Weights of a small GPT-style language model, trained from scratch on English Wikipedia: LayerNorm before each block.
Each number is 500 + 25 x the weight over its row's rms, rounded and kept within 0 to 999. Layers, rows and columns count from 0. Numbers have three digits each. The size before them is the row's rms in percent of the matrix's.

# layer 6 MLP up, 2048x512, rms 0.0998, rows 325-361, columns 384-511
078:508511536484522504512509481474475485452486494511504521498496488487458493512493521504492472514496535495489520473493533490524480488504501533511513493509478545513509494554505504482478508474504506484478472478499523530496522502527487470508520496494489514523514478510474498516506510515487536522435484490500480501511547528514511466501502495481491522464547524469506477479491528507454549488522
125:517544443481460499536526518527495499513475502533526515532530539484499500532465512509490523504443535484503447505503472452540538517550487491533476458500518501504515505487486513505461474522475506511508491542471531447477505484511461530493480473504521549562502533513492532527456508493525487535539516503493513473468507525515469493498449503494495475474493518517501475509504501507468457453505
023:487511460513491507512502488500543498507479476562512547479481476473506512501475510524504488515514502480483491525521492499504509498486487508483494461488532520470486539511500474502499558451538536504478513501590461457485538426491490482509498566486512506483490489515527446502500482499519517512491446481493512470501491479507529551520517491521522488488526500457487502494501451528489465490496
129:525500489499513511454470538479484493510532497474512487491524538507528547455500478528514503472477486514472479532523502543518512510527551479487510520518526501533513481512496482502493495523477458484478504496558500510492555502441467497502502532512495521445503510466483472568499458478499538530481501490498475500468527502517516487493494490480500527493516508491491553533519492482514493460480
027:482531465515466530493538545545533435522524528507522474515540542481511477559526507478476499508521493482525467494509441484517491483484498502529516511518521510464483485484511515521471484496500485473525429473519517511532489475499483501517507527484513526469490512503489519528524484511532536519504480461420474512515484486486539484499493519457502493517485497491479458502548466496504558509500
037:501514502491470485485488554516511506467518542530501521479482547513494475472477500503529498520502508490508499519488484455500483482532502507510528473397500495498516496488490508491542494457521528486520497495495517495509500513463456494515523497462512538497491495513509455531486497512511490499442501454518472499508510507525494550442504537500513520518466468515496498517491500496522490488505
099:529534492483511482491503490478532486466510519538540482466475493516508460466499493526439524473486490479520499501523506479541558524520504486523472522483484498488480499518492523483480458505491441480502513524547519541531521547513451466502481467484515472506478513483488460539492470533545457488495507471503511442492517516498515525487514511519546512482488541497545520519499469535504499480489
117:466512515459519500498504520457485516499518479490509479488485490514465476502474533476518476482503521526515492482491500521482473513561492534507494463505527540451520482440542476510495485471526468495507472500528514535499570513428459514485471501522552493529467563534494484490503523502513489493478516474505514512467477558544454545530491480501476469506498519524510474479489530498492476482494
027:543509488501498526480519496508475519521464537498557470521491473465491547499486535442540540497532484500485519565528523482572518526525468519487522502515430516493475511499515483521522452506490508499479515499498474505499485502512528475500523517563522523452505512510480497481530502492510506510527493533513496500486510494494467518538512532453514486508524552505526520512495517523500485520486
114:519490497494478516499529539477490525464497480504515491489473482454547477494527515485469505516460481477512473503487482495470544516513489506493481543537519517509506476523506505530500491541505545486487483488488505554470523509493479494464503513507502507481497479500527519521492527511446539529522503521492524486521524521475469512516546492447486484561510510474484526458506516488507502490468
151:461518532484550458537484482483490527492485462516494499494476492536537528489494511487484464429535486497526494474478515524506495468480498526514499477496484527459528507523516475491534498469466536515516529531548495497493501510479536487470478498497513521515495530488516501485505506496489498556518543479484528457488522521494510484508525476482526483470465485511473506520490499516478504477492
109:482457492539461526514483504509520552538482507477513501512514534519476531471469500491505498519492506521508513485556485524520512490526475514470538521481471519488477477518488513471512528498530468469551472492449522527486516503523537484466469497456458516533456509465514546452521480479483519506474479490505513485515492527514505481530476486558525500477542468487506491465494503463473491486490
126:505488493481506485506497523503500549446468488482474522504472506491466480449478449451482519513454472511490506490479476561510456495466487498494536513491487450504487516508496526473492510474485488504493527479498466463492475501523549526537443494498503498469478522488501507522483499528512474492497507501533507457480520515534497523492473511511463483505483480479531503492492460516524488542542
042:526515456494459479478521501522531505514493517520541524514519462483461474474501498521477493497494513467489544524524506515547493534509483491510523503494529513508486487492470495501488521531486483481486528517499430536542497496503505476497504487534513509471577469484485463483476485519480495490513473490477523451480514472474525537487489512503527513449497546490482466538510485496488525494520
084:503516495504504518480500516514499541493490525522500491502448465526482515439462528454522530532510497503535483512519483490516493492529529453471502494501545487472472490461464521509566510491474506512561475476513478497509506521516496490524503480507534494526470508512504484522508500525534481530495500516511527498486520506530504490502468539491539506504491505515498491506478409520520525504497
072:516511553478491497478513518461474510487485490478509553498435507515515494485498491500513495505516534477504492522511493495461501478493539525494526569501480485509519519523494488493541523488500549528481558475485504497490568497499479462527515490469495538489520535524471532493511487448497518490518456537490511472514504563505515492515497505507483496500477491491546558499521490509496479505470
043:503516479517478493493450516486508502513531503501484505551455516477461484484463531493470485500489484543480520512485470499530503560455461510492502492492479459465495522503518479499549559488477514501479531475478512517516530512472529522509468563501471518498496484457468513492501482516475498460485485525492467505518503466483475461518502468493484507459477500482514508518469525492435541476499
053:499505553512489544497478510494496511517514499467498536533508474509505539498506493483484470509478513510505552483496489512515441472477506440491502481482537460518529475506501529504473528449502442574510472480490478539537523514535545492517503559489483492526455474504512489514497442490492460492530489486474507466507536493478499496494509499498501498476478540501501510498492478495529511566485
117:489452492489545548519509491495455504497492541530512517483490470508518496484501528480529506496521474534504474491531522458504500529447527508475519480508522523458524501506487508523497506524519486495524488503493503496497467529452485500544491487488503518499530512459452526516546518475511529524492449482485531490509523521505467506485482528520489489523475481489504465487500488518485466478467
134:527500476507487544528492527479525477477486497492476480460507463530520534473539478487473535474452512485530511540485474521497505550521472507521526498495521453481532451510522514484476500493491443486472503505506519504481474492521475526509487512538527478520489511507536497492491507525494483507520499537528456466511506513510522491529494492481492493475498509524514509503459546528528503499510
118:496491433473473474508504516462466517478512498497487484523530480514505509507526518474494484461530514493513442488546458547471510506486489543499495485466520574489510520504470503469486496501534484486539508515449514523524493570492505532430529505496538481516476557480474479508445481539475520471529482499554530491503482507482498478469519499511459520484497515510488499526552509508495469502509
069:462479526477514483477546465488507476517497478435481505503527465481506490480467538454506472480521470546455485525518555445520478534499491483476444509505487514526495464489479479491540494498464498511489528454448472505526518485493506523533530461468530497486494501463465487500495454494495469463488513493481490484473499460504517544514495460506576539493456532469511518526475495503491543503486
096:497497456468460506498502478539525471515473527563522464559443495523507467482517512471511502469512478538492508481492508505504488496479477469479446548488527470465491569504511504500503518519493491520503472479520472501480502467521528446495518519482506496464515512467509482494519483496442491493502483562522499493504487495481498493479514477544471514435505473523496562489541515528486530489464
073:453499519542500517526499532476520509501490537464576462495462544513499516491498475501537453524510529511472478528469533464479541494540527508529501518534450500508462514541450516527488523533490501499518512465515527477543482508543489514488526465541514540487532506542515516516522544511526550519517530514483468506505479512509504487500521510522493530515467505441473518516513486508480488503481
031:525516475465466593475515510504465511499481535493525528466490450546578495474450504469519522499513496527514475496493493507466485505504491500510494543503494536492500502536527472486504503493510503527470517489498493484504465494467475523514506559487480536503521498469513526500497507494535501495501451492494493527490489511519525559492492497502491500516481526485520519498487467520506510481509
128:468517483534470524530495561484532508452469470539512472501470453500490497515525504523469503457567534478490492500508499488470474528461494468439556527504505511473565517471518491491477504487476481480452526471502497526502542544500467464510487480527482480533531520465462518481527498558488443469484509534505491544499522547511468526445530501469565497518493515468512506474529501488526483524501
114:475485467456465497522508485491494485473440469477529477506476499523527494517488488488522512527510501491506489497492505489485522530520503512513521516482536499519503492461519507526486491480503478550487499489485520514497501488535525559477506496500436516454529456483524531559524526526508509482564496454509498489460515514505465510501502472524464529476487470518536470511502501556482487526513
130:505529489529497530522542507485508478478559506507448544476488465523486490453481517497528516488521526488485566469462506472514539536519502467504489505481482514496517458502490494467506447460526486499521530516466550528472515511510494528444440518517453492526500472468490526502494555524516502525467513507502510499502487492486480492470490504546508553532545522469470505509518512531524546505478
030:543485494509468501452536553524483528482499495535478536473493544459476476518535511507481518518520504505509514534510547551551548530482491503525486492507516495465543491535488455511526494451482481533518461514511512482506476505527495487487473476514452478490510520467464500499536456507518512468513491451507477507491489474457507467499488503507490441510489504480483493473503477524504493524528
089:492467466504518480462473490481547494523478485478476465519526472475494501526503524508502514462477497498475484500556450526507535510477527513487442442497520474511529494514477520495500511477533510510491468500545477468528517524480475510503542473483541455529486467468530461487526489469485454515507523487505476504520500465490500483529547541503458517545487464484480488491491471485476522465429
057:549487509495529490492453529530474523513536529497477505493526497480490462494528507473446524483470529499464499505475527546500475511510516509476530531517498513491489461499468540513493535511505482480514505513479554516481544496486503496510479476479515499471491531493481503499489469502514522463489528510511476465517498501511497528486508505485484493476529491555473476535506509497523497453509
047:528493488531524475467477518530490478484522496527488544517467498519506478501537465511519475477492484521475523486532526505506424516496472520483513511484542535525504532510492516463509505473493511473507467525517535520486491515500517474461489500498476492548454532472449536531493577534507523506498503524504509497548532458563512485500526495472500526513501512499522517501535486480487469531478
118:513491566475513503479525429487481488528504447507468476522503474482524527510513501455468504512505497507494468508563520474484513497493533468542481437477512507478537516508517527503515516522496521533504461506515506504507474493460486521523502475481512522539533507507487507516505482497498498580512489483494509542511528499524502490496476516498538523442525494527482490497509513436484508515540
129:527526452485470568489482483495553463466497529456501520510508481496519524533483524538518537500482524517476542512440524485509508496530470480462535460438472441516470501505496467516511554528519489486505498494476494475500469488482466490514491520503503508491478467516494510486515541472529508464503541507474503506519529486531540551475480518520484495505478485526495518493524510458477494527499
131:487487502491550505500494495488511498510480469458510466530497503524522506530510493526455566464548564455472510505515488486478539484470484547470499488478481503492507513523511522519533519537496502504524526549467538491451502502532492498472454490505502488481552501506495502489461506549468517480517481496529487511507465494510528508465545474502524495491449480501509515473514513502511524485536
035:517498520491543486506453492515497552502534511472465528511503502543521545525455483527487496493536503486515503502516536485500548516487500506481541543487518482479478487501489549493487480474504520486472496476486443490514508525481504517498479516520473483473505480463494474452533501485503503457512515505471518508518507482497483533476515496524523529518496523531521437462522491427498509487466
112:523488510494517505521472485507511528459511477531484518511490498495484543515510509494487461501495488470529504484532503531501500461509439531492472451449553539485489496547501514475486465448528520552549514480483511480510488448513489522502510480526483478511504507514472483496498517536499463476503517499502547491519556504501476482442490471486490530493466532463494484474470483498489487481508
# layer 6 MLP down (transposed), 2048x512, rms 0.0236, rows 325-360, columns 384-511
088:472482511489477490497517518546475526558473504517462507493505543472495476520512489477475493494528516544537498495505534497542496511468496502513484510515503502515489415512477468493499487465500501498466480478518510592509477489514471521519500448509454474485516511510454524475503513493541528473486515478477511543494462506508490528494482510534475506509509531510449534486475519493477524458496
122:534503467502501552524490471520492511509503512477500542493524450463536490497485538543495512516460468470522520479511531470522512500515491539540543538511505491459513453513516520468494492499520521506492453532487487448518465511464494498501518500461495490474499512509526502449515526482540486509490488499478509527482541488519508517525468448519538523489468514461545493504503499494506542506493
023:451487494526544485512463496529516460498517497518476454531497512486459509484525533504460535554475506492483490512533519528475513464538474538482495534512500447497525528500506451505550555497473496493529474462506500497483519492492461485504486525502495505480517505535488530490523497468529497475538510499547465535482515504492505473511494543510496514495520506502506521485548527527516494525499
125:475438469510504507495493486480449500490504531491466502485522478460456490495553502453471497522466496488511483519501540483494555525478530509489505515508519488461483510509442537491504524469472541523457512548514485501513535464473513483528557529473522468520483441453490514493477476509494504506538511480484555478470580504445524477506502500509499459473473455506486510515547524503522491501500
028:522467519507490498462535468513519513518555503517513550463529451533492509512477491509536472496478497470486499485484470517505527498503461497534520486478526467491472485522477503480515503527508468465484499491491471489514507491503529500514484512458495511505478498529491523491468493536517534441472494509500490523534553509518517504506504475476523516500503536481498488452483494511505516522462
047:515500528514515500488504542518527481489491534481486521505507529476499478473496470500469537481504531475491514523487544461485474549525538507517480493446497478497500517501516551521499512525533502511517500475502527519504513518471444487523460505462480530475464482475503501472453546460513519490485468498473514505530551539539523492516507510477501487544529498539494488509517513517546512487510
102:535486514508486518495512473507519511521504540486503471504455512500473511524475454505520497541488524488540520457463512484522471510524492487486508465500476517527492517522528502496485528474510493543454512473477493502461509522520481477466482511501499492520470465498504458495502487513521549519521529530511495496505495515553511508518509497462484483484462512477461479480503500471485479480448
123:534491510502468537532495501507480486504491473507483565486468464466518480481468478489540473515541507509525495513469514503508523502478518500501518480510520487491540485522498516510501515542485488503491498504464464503472526503526519482468521486511518556514506505489488504502507484462495492500434464522475510481511544481511463532488493480517510478528541487530511490506477519490511464505513
032:453529478541510507511484524445525537435520549499502476511492524498489505459524516519484502490499503492532494508471509514499454520483481536474491498506493491474501502469491553536507506482459499513513479531518518525490472519482462510505493484490542494494480449508509508533507474524473512487508497484505587512499448506488503536493460499451465520482479511516488515478539486445512511461527
117:534502508488478506509465502523500482473487488460514540457517532473459484497506519509469503463535508520544512469497477512532527522505492480495507465472476498503540551500496513487502464485527501491481459463538502485506504479528517512502480492481538542520536546540464542466466494460526501457497545519538509522496491489484476490562503510499541475501490499509491465494485543515490507443444
138:502513477509509530532473518507477501482525495476465499506470536571446459462535518537552517507483512442497499551518449504442530503534586444493488496522510552495512505478498539473514532549555472521471517506471532493515505480528476513538503482514529511489501536484496476504482524509509528544501507513437471497479463476460483500530496487539518518514517472548562511461520494537514468515508
114:482526495504508546499507526496501501489491471533478490517484450533488507472476501501529516503493444492458515477462486507459479504440492515488510502536477500518454521469510526487510478487524500513497446512507514497507482517492476481511483503531504549485469493482530488517501498532467447530491512460493495510481425471488471491533513504533527529534486500499504507500510553467515548487486
121:501499465513493501485456538499521471505518514495529498491502536508529497532495539468477530463486491482513502489490478542517501464485496472503472452466478524486477502497489508465517517473521467472468486512479494470479512493510516480520495505537500455513536501499445546554483474523459489562531460506520520511484492477522518490533522440501464468532470505533489484479475486539514489457474
045:489465490501508513500476508482514497495507494522480523491506489528489484514503499500492488501525546543501502501511482519529527502511491533489493536505494508531523495462559512491476520437526500506482504457438493523488509554495492496443527499489503474492464502523513472549548488492489508525449514536469467465486470542514490515489500498467520507480494493480448513480496470503491494535485
086:511491495529471506503502473484471506519443550493507473461543518502496505528489502503503524499497503534500533464481485531538495496512517512487496467483497522508521503501495493492481496473534516496471474536474482538521546492550497525463507507476530491514503489469510517494482511495444482482466482517489501496453477496500492470494494492495477506521510489442512470499518484486501482532488
080:515511429494532527515519476555489498522500531515505494514564509487477501552514489513511520496509489477468509555496505496489534538489479490496488480516479455508496483490519450484501494494517514473430503442501549480524499521511487530484520495477488504485518497492524473524498478491450492479476512487471470457514499435574509519488517515499508442521515473506458542541513519483504516519510
049:472430489521512488512462502531480538507457520486507505505485491551480477505511517485500501473453498457520463496497525505481511507493494485471504541506565512469499506507515548478510475505520481553510535502517507501499500495472515516481433460434498497503518518508515506514497527518515529497490480480482470455519454505437474509477499491500493513497507538475494526566524510464504510484496
061:505483507463527510521500511484472524503496502462509512505485471515447522467486515506438499482518495486495483533500551485527519501532469468475519482503475511518521485502488500503496482530499513548529485466533517470463498534566463485505521505477515494500510470498462547490500471497511445517511465499527496517502480571491497504512495495517507519525529498468517449462517503487478559502479
120:541501478494490458500534495526538516485487516493487486507481505498515507531513462508511509497481493520524471515460522483527453537503496507498481462508519562510474464456532542512542506445544501508485485454496537538515495474475489515482519525541472521489477495479500475486505511489486511487491474519525495523500491507517496453493517532482502514509470530481539508491490547462493480484461
130:479488522506512517534487506452467493496504486528487487469532521462468476509501470503504508507497513494513472461512539513501495502520501514492497512525503530500479481517513477511481523523501495482470528494491506519546496502512464476503507494469460477536466515506492468533472512487520478449509476515502544494524519563481483499532489537485508528530464486469553479508469490455498453503502
118:512551492511513441502525495483505491539470505494493466451497478471495470512469496515439472502490515508544482529479483493493524498481510523487464525527492540509519518507549564493490492495479502487466451536515481535472474501525447494516476533523470514480478513513478476503495518485482514496480498543517475476496487487519472472524478521481511468521471504521530501515486494495538513517507
080:454468493557504533495560503463530445486471503503504514486525481511520498499505511548480493505512479468486506508493532474478467528507468491480488486472484523472481462478514523502501499538536496524490490485479517502534477496494473544546552497488542519524472472519510511506486519515528484513491513504502456489470496485510527495553500420463537506451534503509515512499492445476516541534523
092:484514524532501522534508528472459523458506473506505500449508523485523514504496540512523498509458568511471475561456483495479488471502516496486516399488496503519484536493499491488489481536504486507504551531525534551500484500508445511505481482516517506516528508483510512453458542506512537440493481489483521519537496497532482511510479531453527496522462488479491490555504490503471478484539
081:525503489444498504481485453527484533551493540502473501475537479498552547502498531483475490509454488500515488566453501484488430502503502503484513491482520510488526488503495507481474472489475535467531494487447508471504523504498471467475482497520446463491501495506453541520505497535482481469490489508513492492483495503492497518447468490540483542503475478525459475487501518478498462493496
030:490510500479489499506533493500519503466492518530486532461495499486495484466529498557489503486512482533472548472567563520523508509519497495449488469514502510514535504532506467499499493473559536462513464487543495480477492529490511504495530528502504460489507517483472528529513534523504452525483491478532510472486509479528478491482492465580496516472531453546459489502487472478524497513474
120:510554512500497498503485515531475487517500555498487515498493512496470453481502495488480481524458515491519521509496493540504538499470499506464489435477477511477564507521499564514498505517482480493489484548505512508504546530476486468497483521475486458486489542504523497496480492538542532493523502489497476450534540488518519522446481544511493545496516508531514544506531495520491479493489
111:522467581511534506488549478491503517483495526472531506473486499494505503518525533503482469551454546528488500562581520486489489501505493524539487510503490497457473516489498473499474481520488478530515458528479473487535516532459500504497498510467521482500506536492495503468510505488482546490490518523522461534501491514488486466508465500527477517484504471476507510463496531535524499479498
126:498512472502470488511514531522459472502530486445515514503502458485535505507530503497457504541494435472450512451484497513460539528532450498475518524531525516527488496529506500505495526501490449511513523496560516499493492492489480505524501506548498541522465467493493488513470528519516466452457472476497484480482503490498521488455490464490504530508511518472475523547532521491484510505465
034:481520503528511512439512527503557532493490480503494497442477486482485516550470478463482477517488523482453483544495484496511545504509521497540523473505523523481517531518508505487511500511474497502498476535498487505494481454530473501469486537532476502540512464503509483544538464531487515487541514540501487541492475527501518476479478549512510456463444525524494472513484436494487527475519
092:512451527506536501497513485568489510508483482497479519511493494504505511495491537486488481500505543495471510487529535508483473489493499491514493505490525502511485499459494501490514467544488474524528490515542505495533471486485502508486479490522484493509493545566509513480514512537490531549486526515499567500499469524539494520511482478494513515491474549510477558494464509457503490500492
065:497532510483494509549530506493530513466454475499521524426437488484488504474467488502511457525489514499517474520487501491540518521481510462502501506502461511490518489496496481512563511500474527465533459522518456525528491496509479470468468493503525466552507502514519505528548497494495518492513486536485565491512535531479524454497493497479509490510519468470498451508493512517519498496511
058:506461481502533453491474523524511489558499503500541505487505541510533490480522478484467529524528500516549494545502506504501466497484483505468497478468511498497504470516512500485485555503493501491472463571500534526524494477471450499493491504493458482500500521509476467502504488482552538487557487468491524497447505512516501533493425492502495518472510493477507506481538529519529526500460
119:470538510452459492519485540459447533504480527479474519523476502508490508469509499491506490544491502531513505504522542494456497475506478536507520490521486492447450537494515521565473491509507522538515523518482467519493512490504474486477528474496486504508427520475481523495450507514535482540513529489555478554521478523479524482502463523508473478523476513488548535499493486538464543455461
126:504465453515540517512483457551497492524475474469514513513480483512444476492527483529504482483437494534517516530456500508522533502502522526516507489498522516460512463496502530491453483534465496532505494462499485522464496518513484533539513539506505440520545509503481510542525508514474430494505519532463516515485477509512509474482529511494458489529525540475504453509503479549523469499521
138:507537492491479492465463513510480510470479528523492500499525532508511514510509502519533529500528499530510517556522465498577481518485483501507482443516493536516541472520471511494501501493490508486496498514470505507534511549487529461521470520470505502476526508509483451533505497525488489472485473470467459500543511500512497495487528434482464516476521512522515477512531536511507525513492
037:487450487484482506486530499501513497506472493530476475450489520491500504480494489501520500523448470503527475504536517473497522516502528476542459518535460480502474513491464515492538520438506501514473498506523484532506471496505503461433490538551516470519475511489518475512501501531504516509514472524469494473482552534502544474500521530453508528497489460552510511501494509487498520511524
# layer 6 MLP gate, 2048x512, rms 0.0985, rows 326-361, columns 384-511
114:500449517462519482512458550475498509486497495505479438511519493513459501469497509501498510497504507528542544496475519531520508509457496487459544479501481477519508513492518472453499500482476502521465533519556484550505489500467511505496506518500473495475487511514498470491486516519472506470453524535519506517513532467471516477505515476526490479473535466483471514550508547510504569517508
024:545489504461460486498545538538497488448501565505445527482473536484526488519503488481512514505506441562508564485536488489503500520502564470537505494501492501486540531469494489476481464534490451500509506546474512555522514486505526498490505481471471494493488484531488519484502538503510485483513488513513519515525508494480497462477503501545531496525487467463480493538513505459465488481527
128:491494456484539519489531477490497508515473487549482497491451523483494496480521471517494553515495528477524469561465563495480487528486508513493491510485508521462489444499526443473517472462490458508506470496461501556462498492506485521438516519512494477519459499515473479560482497468474493508480485510529497461502517473475519491492520529449522515484514478482539506509497520497535482516524
028:477531455512499515493507499464501547516480506517532518539512542483493472488492464476478540496495516495499510470540526483509458523464556511456531479464476501520495507470526522484496514495485526503502503489455494494447516511498509520458485496474503498513497506436541474478528497486496479524537472490525491463481522532483482473487541503504482487483525477476504542495480544510483467548458
045:516492508506527519514543453459496505508473468476470480531473482511512519502479525469490522508493472511485517496521509529495480490481484500509497523569474488528515527508520503509481498527482490496477472491547492538499515476497583555478512485530500444518541515484483520429512489490496522551514505505467504498481541516485485464531500489519529443474524522472482500499492484509478512524475
098:468522494508517536516542480468501478544519498506519476515487495461487508519519488507514510463524511498504469514553480509530541486480512521502522504526511478481454479505487499492484530518542491477505546487517520528491503485512464468525502499478488488502489526500504467511547498540517483497499486513497511498497462504495481518541519498494541492495512519509524529532525493502501517507528
125:513482474466500486490456513513456513474505532468515471496528476523523520472517491484490497452465445525501497462512495484496495521488537471518506468462495496534491523516502495481492493488546479517476509528477512520488517487504488496518520465477502499515487522525490516513496491529551472516552524524499549489470525515483493512541479542495491490528529497530512484481564487538492478473475
036:480492488527528479534469507502538481474485467529448493454517505472525461488514499538489487502511509469537500490456511517459479476490488519531458489470512481522476481505492563527475546520519498499499467513492529483513502489478519529537463484473511488541487469498528510535491474472504455481486513456501555522539486494465507492495477485548500508464471467499455463473507520438519530488528
119:490521460537475509501469533470540502528493516438504509506523501518512499500502487517518450497494522488530480529510548521514552503498427507498481475475492502493496500475506502461506491468499487531506477480478509480534476501472514463498525490509490480511537536506479514536498472502500495482523486554533522503553534470515492484496438510528517449540473479505476486516539511473475477502515
127:523460489521511523483521480459482480536480469533496512521482467530514491457465511522519544498477530484556477571485462502487546498471517464469490489490490498488518498501473467460474517501524481522563511500478517506526509537516510483510473483469516482521506505495484478548539554482520508555517510496454475484498493499462522540487485485524522516475501453520511482514513493513497525479504
114:567492543480523470529522504484504521510459505492472468501480502514546538452476486489485519517474485507464480460424508484470514478470508523513504476542473523534542501513471513509500502511510473477478509478425497504506513508478514464478478517528526474501496521499531519494540534532511491515467482537499473544445485494492477478517451533508522523510510529498493489521536473486556518496454
134:485519486533532560491493526464527484498507526508502487525510518514491485549503456437527521471485485520495499496530488487484494523514496506489490457507471456493471475533523507484526493501507549481525458492529492455505508472510475509477541540450520472507514561493500455549515494481487487480562503520473522539510446468516501489494508479510483497473501532565464543501497491547507487492473
041:534479452483465519505518501493517482513476515506538530517530485509471486511492495519467512497490510463486561476520527518529517527515535511539501463478509528485556492476479515494514510514482489511451554506526434524530529505496514496476521493547501489446528508515508487468490493502495489477510493504460513467492493477490541506506501537517526514451510479477525508513478491503554496490501
082:471536507504483460532460532507486501493496502506528543499476432510537520494510537498524499543537500473515505539508520554482494512512504499470501544517478531514485505495472464436491511559467497514548469479487500486488490496482515537497526514453495511440498455477523506506501532474482493541500457518517495479478476485509543471500522532529500511474503512506498451539472544507514523485538
067:505511505517543559470553485498493476459523524505530534491496491501502523503518506520508476529521491497500499482527514506458503436499489509481501554528489444489502515501547502470547467459527526519454531448471459530459500527512472501526515494505540504487514509517518500498516519498489520457554461491528498486522508524508508528493456496496482454529516484483497503519542545508501509505460
044:501503479479509510500484505440503482512493487495524487566533535501498484496476485524510500486498513512484503482505559503537507544496496477493473552493477490551534467523495466483496509490493497502480447520471512514489480519478511496456495522495499500421493544532481488469500450514489466488512498509496470501530491520494523462547485458472494512501480453485502505495506503464510485487490
051:474476523511515508484500530486491472509481486525512515525460478509466520473549497515495507487494524513496509511467516522520455496485473444548477479491527459515538461495491492486484497463495472560546528484501490487510483519554543510504508526462515446518444454495531493497521454507516489505491478502473508467492494531471470471502530478463495483539501493490494460453541475483500500558500
113:541522502498480505517519478473520501506444509483472451495508533531485522543488470501503495502498493498480546465498528499501481473527460495489488486432526452538512497466528492512487483463470535472450495491494495522475471493480492483549524553526504469514489486481463535494511451498468499438523519471503536504496477542455536515505493493512470474472518493511502490541508480524511527511513
137:488520516509490528508543541496428504500482495500509518515506526526509471481470456471508517496509521515471570454501475495460536515502465513459495475493441473503519514454513463503472487504502508487542500491459483499501518504541508543470533533491478478504479508516537490499441538580506483519476502505488504494524490516477520515517516480524501502497473482470511475473477528549463491496522
120:506510526490445545531524462509506499478499526486515513492499468495474546493479496479517546484495543474498497522512502524514546508482477495512480512477498514554502477500508449516454532504513526488498543513470490507487490486510476521471537540524469498529481541504495522545488485475442463473445529482529550511515515482501496481538478488461515524510552499446448519463518521499468517520533
073:502504506550497506540484492546541450445497522532472443495520495546495494507531449526495544512484529452524515495510457550427497464489508505533530477503502482513519529539529504464479519517501489502494499549504529517502506494500564491472513487516489528501519542490517535503487502526484524534508517510532504538522506530533488495521498526495445499510506510481451494478504489496490480498503
085:541523493430511507497505485457476467523548453494495524478529506507508546458481457507448552465511498469518477481506526536507526462503512511523504475489498531521489466490515508545502524509541549451475551490518519528494493497524516502507526498494516491503504504471484522523451528457555498523498473449530485484547493514512448507493461527468506493512511548522527490512494468482489451464487
072:484522516528474529516485500484479543558480524471551464496471490500501468525490483516460523523514495570530533516459481464466538503540513512491530472523502537502509504521458488491492495495484531484526542476499535439486458468526503500503498515546502508518544467550502512537527544517525534521524548485488521443532473499552492510514511521511485490507475473441459528495499450496477492507476
031:468456516515496522447454554476519467501470541553527517519523532480478510515504529481509491526519500500573531495495500542464502469508527459507501484518507509465494484469530520546499503466481475494540502436499496475478472451504485538482472515517549485508504494515491505505486493452482507451472538471462536499488534517502528434440486530495464492523497498451522498478547520512519520500513
121:511488546500525559492528519526465465524482547509509495500473492518537497499506507458510499475486520497503493495528522486517483485504497509496532450540507522540480481492540466501500490553479467501471508515498481463472507445508482495505452491456495462512487510475470510473490497497506529483491523491508574524497480496531521503525520486529456462488509500507515502487465526520504474508530
114:515538503515465511485526543509503476489468509529498521472556506465494530479464489472507504477480504500570509506515474535520514483480492513508493465487535502502465513522495480512476546486481499449525522491537511559527495494471518493491522511500511499507508489506516464504519487446505552513470486473463528496495494488492488496518521516474503491506530524500475531518545462490494529515472
132:488499499494506477514475496509524482499478504485512500515490549512493490510496509509539509483522506497483510520542470468483502474515479524470501471502511476503508453478510529475464485489494454464541487465554488508456536496473523506515464519473456502495550493526490534484500474530492501506506503493484518498487533525510492472461544511485513487454469491524467496527520503468503510489512
035:476476509540505497485497472498552492544449488529493467460484505503457477510560516471480524527488527493478514524482447477498502520500488491497530547460472529466524493448458498503488516509532510476513496516539479526514542483483495520494449504510500583477481477502497497524522546502525500511474495505460451510518530540498480487475488494540492543463504491505503541538499494467519534521544
085:489468470528537500505504524436501477526494532515536477472515539504482480468525498498541483517478528512537475503491514527450549519493506486467499492496474478493458489531491546515529487502544518462469493472449496486478471511533493509502522494516493520541539489525506488494525539509534501445544506501496466505471525480447489501482487439472538484507486477529490505500520460524499505477510
060:454519498501464530517516485496520526479480483508496479525469495527479543516468468527531492514513432510530518537533466471515548459491499458529468516482527509517513516495536452510541487501487523518503502513509436494530465498508501501477508511514486517530510479504471512496513506488467516516512462482485529554493490521492493471517534504517533520532481513474524534506481470505460486554483
053:510524520505548449452494506545491496502538476515486501494475481520473478506518498466497483492497514483498503478548538520531443464527473515487513448497510529504497527488496503481491518474497488486502456513493505520475516546492491494489496470488485488515479547460430524515442556535473512480529503514527515519489474471504480467482483455495515496528516486517517501542502521537528483521488
115:479497490559500500451504482504484513542506519524504520487519504507511507460554466511498508522479541490497497538511487498468480512478513487485491491496525453495490505530491468462518521474545552506502538482515469495471466495479488481479478533481497491526514488514498500491461492479468481529485502498490487520496499479473509517493485543538482461473503543517479501478485490507463516497514
130:526486495525528487445471517566557554512555525473534492503507513503506452453468492500493493476465514481546503481502470491477556552463486512474481494494500529516485450511508511535465517517459513469524489515470483514495527497488465512510495517476466470484502525454544494523442535546505541488538468508489569512508508510517539483534536469491508485500527497494480462512507490491537505488448
143:520492496527508500480481517516557519464487461496544507477459514498516493498473507544497494453525488515479508503491534512514492542480476499543507472518518536537474498526522457576510532496518494497469489513482471544501507483468505491472498493452515538487523507505499499479507449494456524522482526478508457506502464472497490513532519493462499492455521493459492545496506500452498456442488
035:497488460509520516474496540481533522491475501500500488520525516532476481528508479513511496486544457534524512510533514471481507522548550460493509569464490481502519522523484527482509548503506484492531516511552484500519524508512576509475522520508503547481498493457503500495522504486507516470487506531495515518526552493536479500503490520514498483527461488471496471510499505505513497510513
112:479469495489537488476514519512520514498497452454481501512480548491501495494507487497479478528533503468476489512529482476523508464512500488525468542527526484505443510574483496518512489503459546483525484484460483484505509521484492511523497462474523512457447481593541493523439490520510527502510491493473475487488470501460480492507494510496547503504506446504513476508531570483470488491510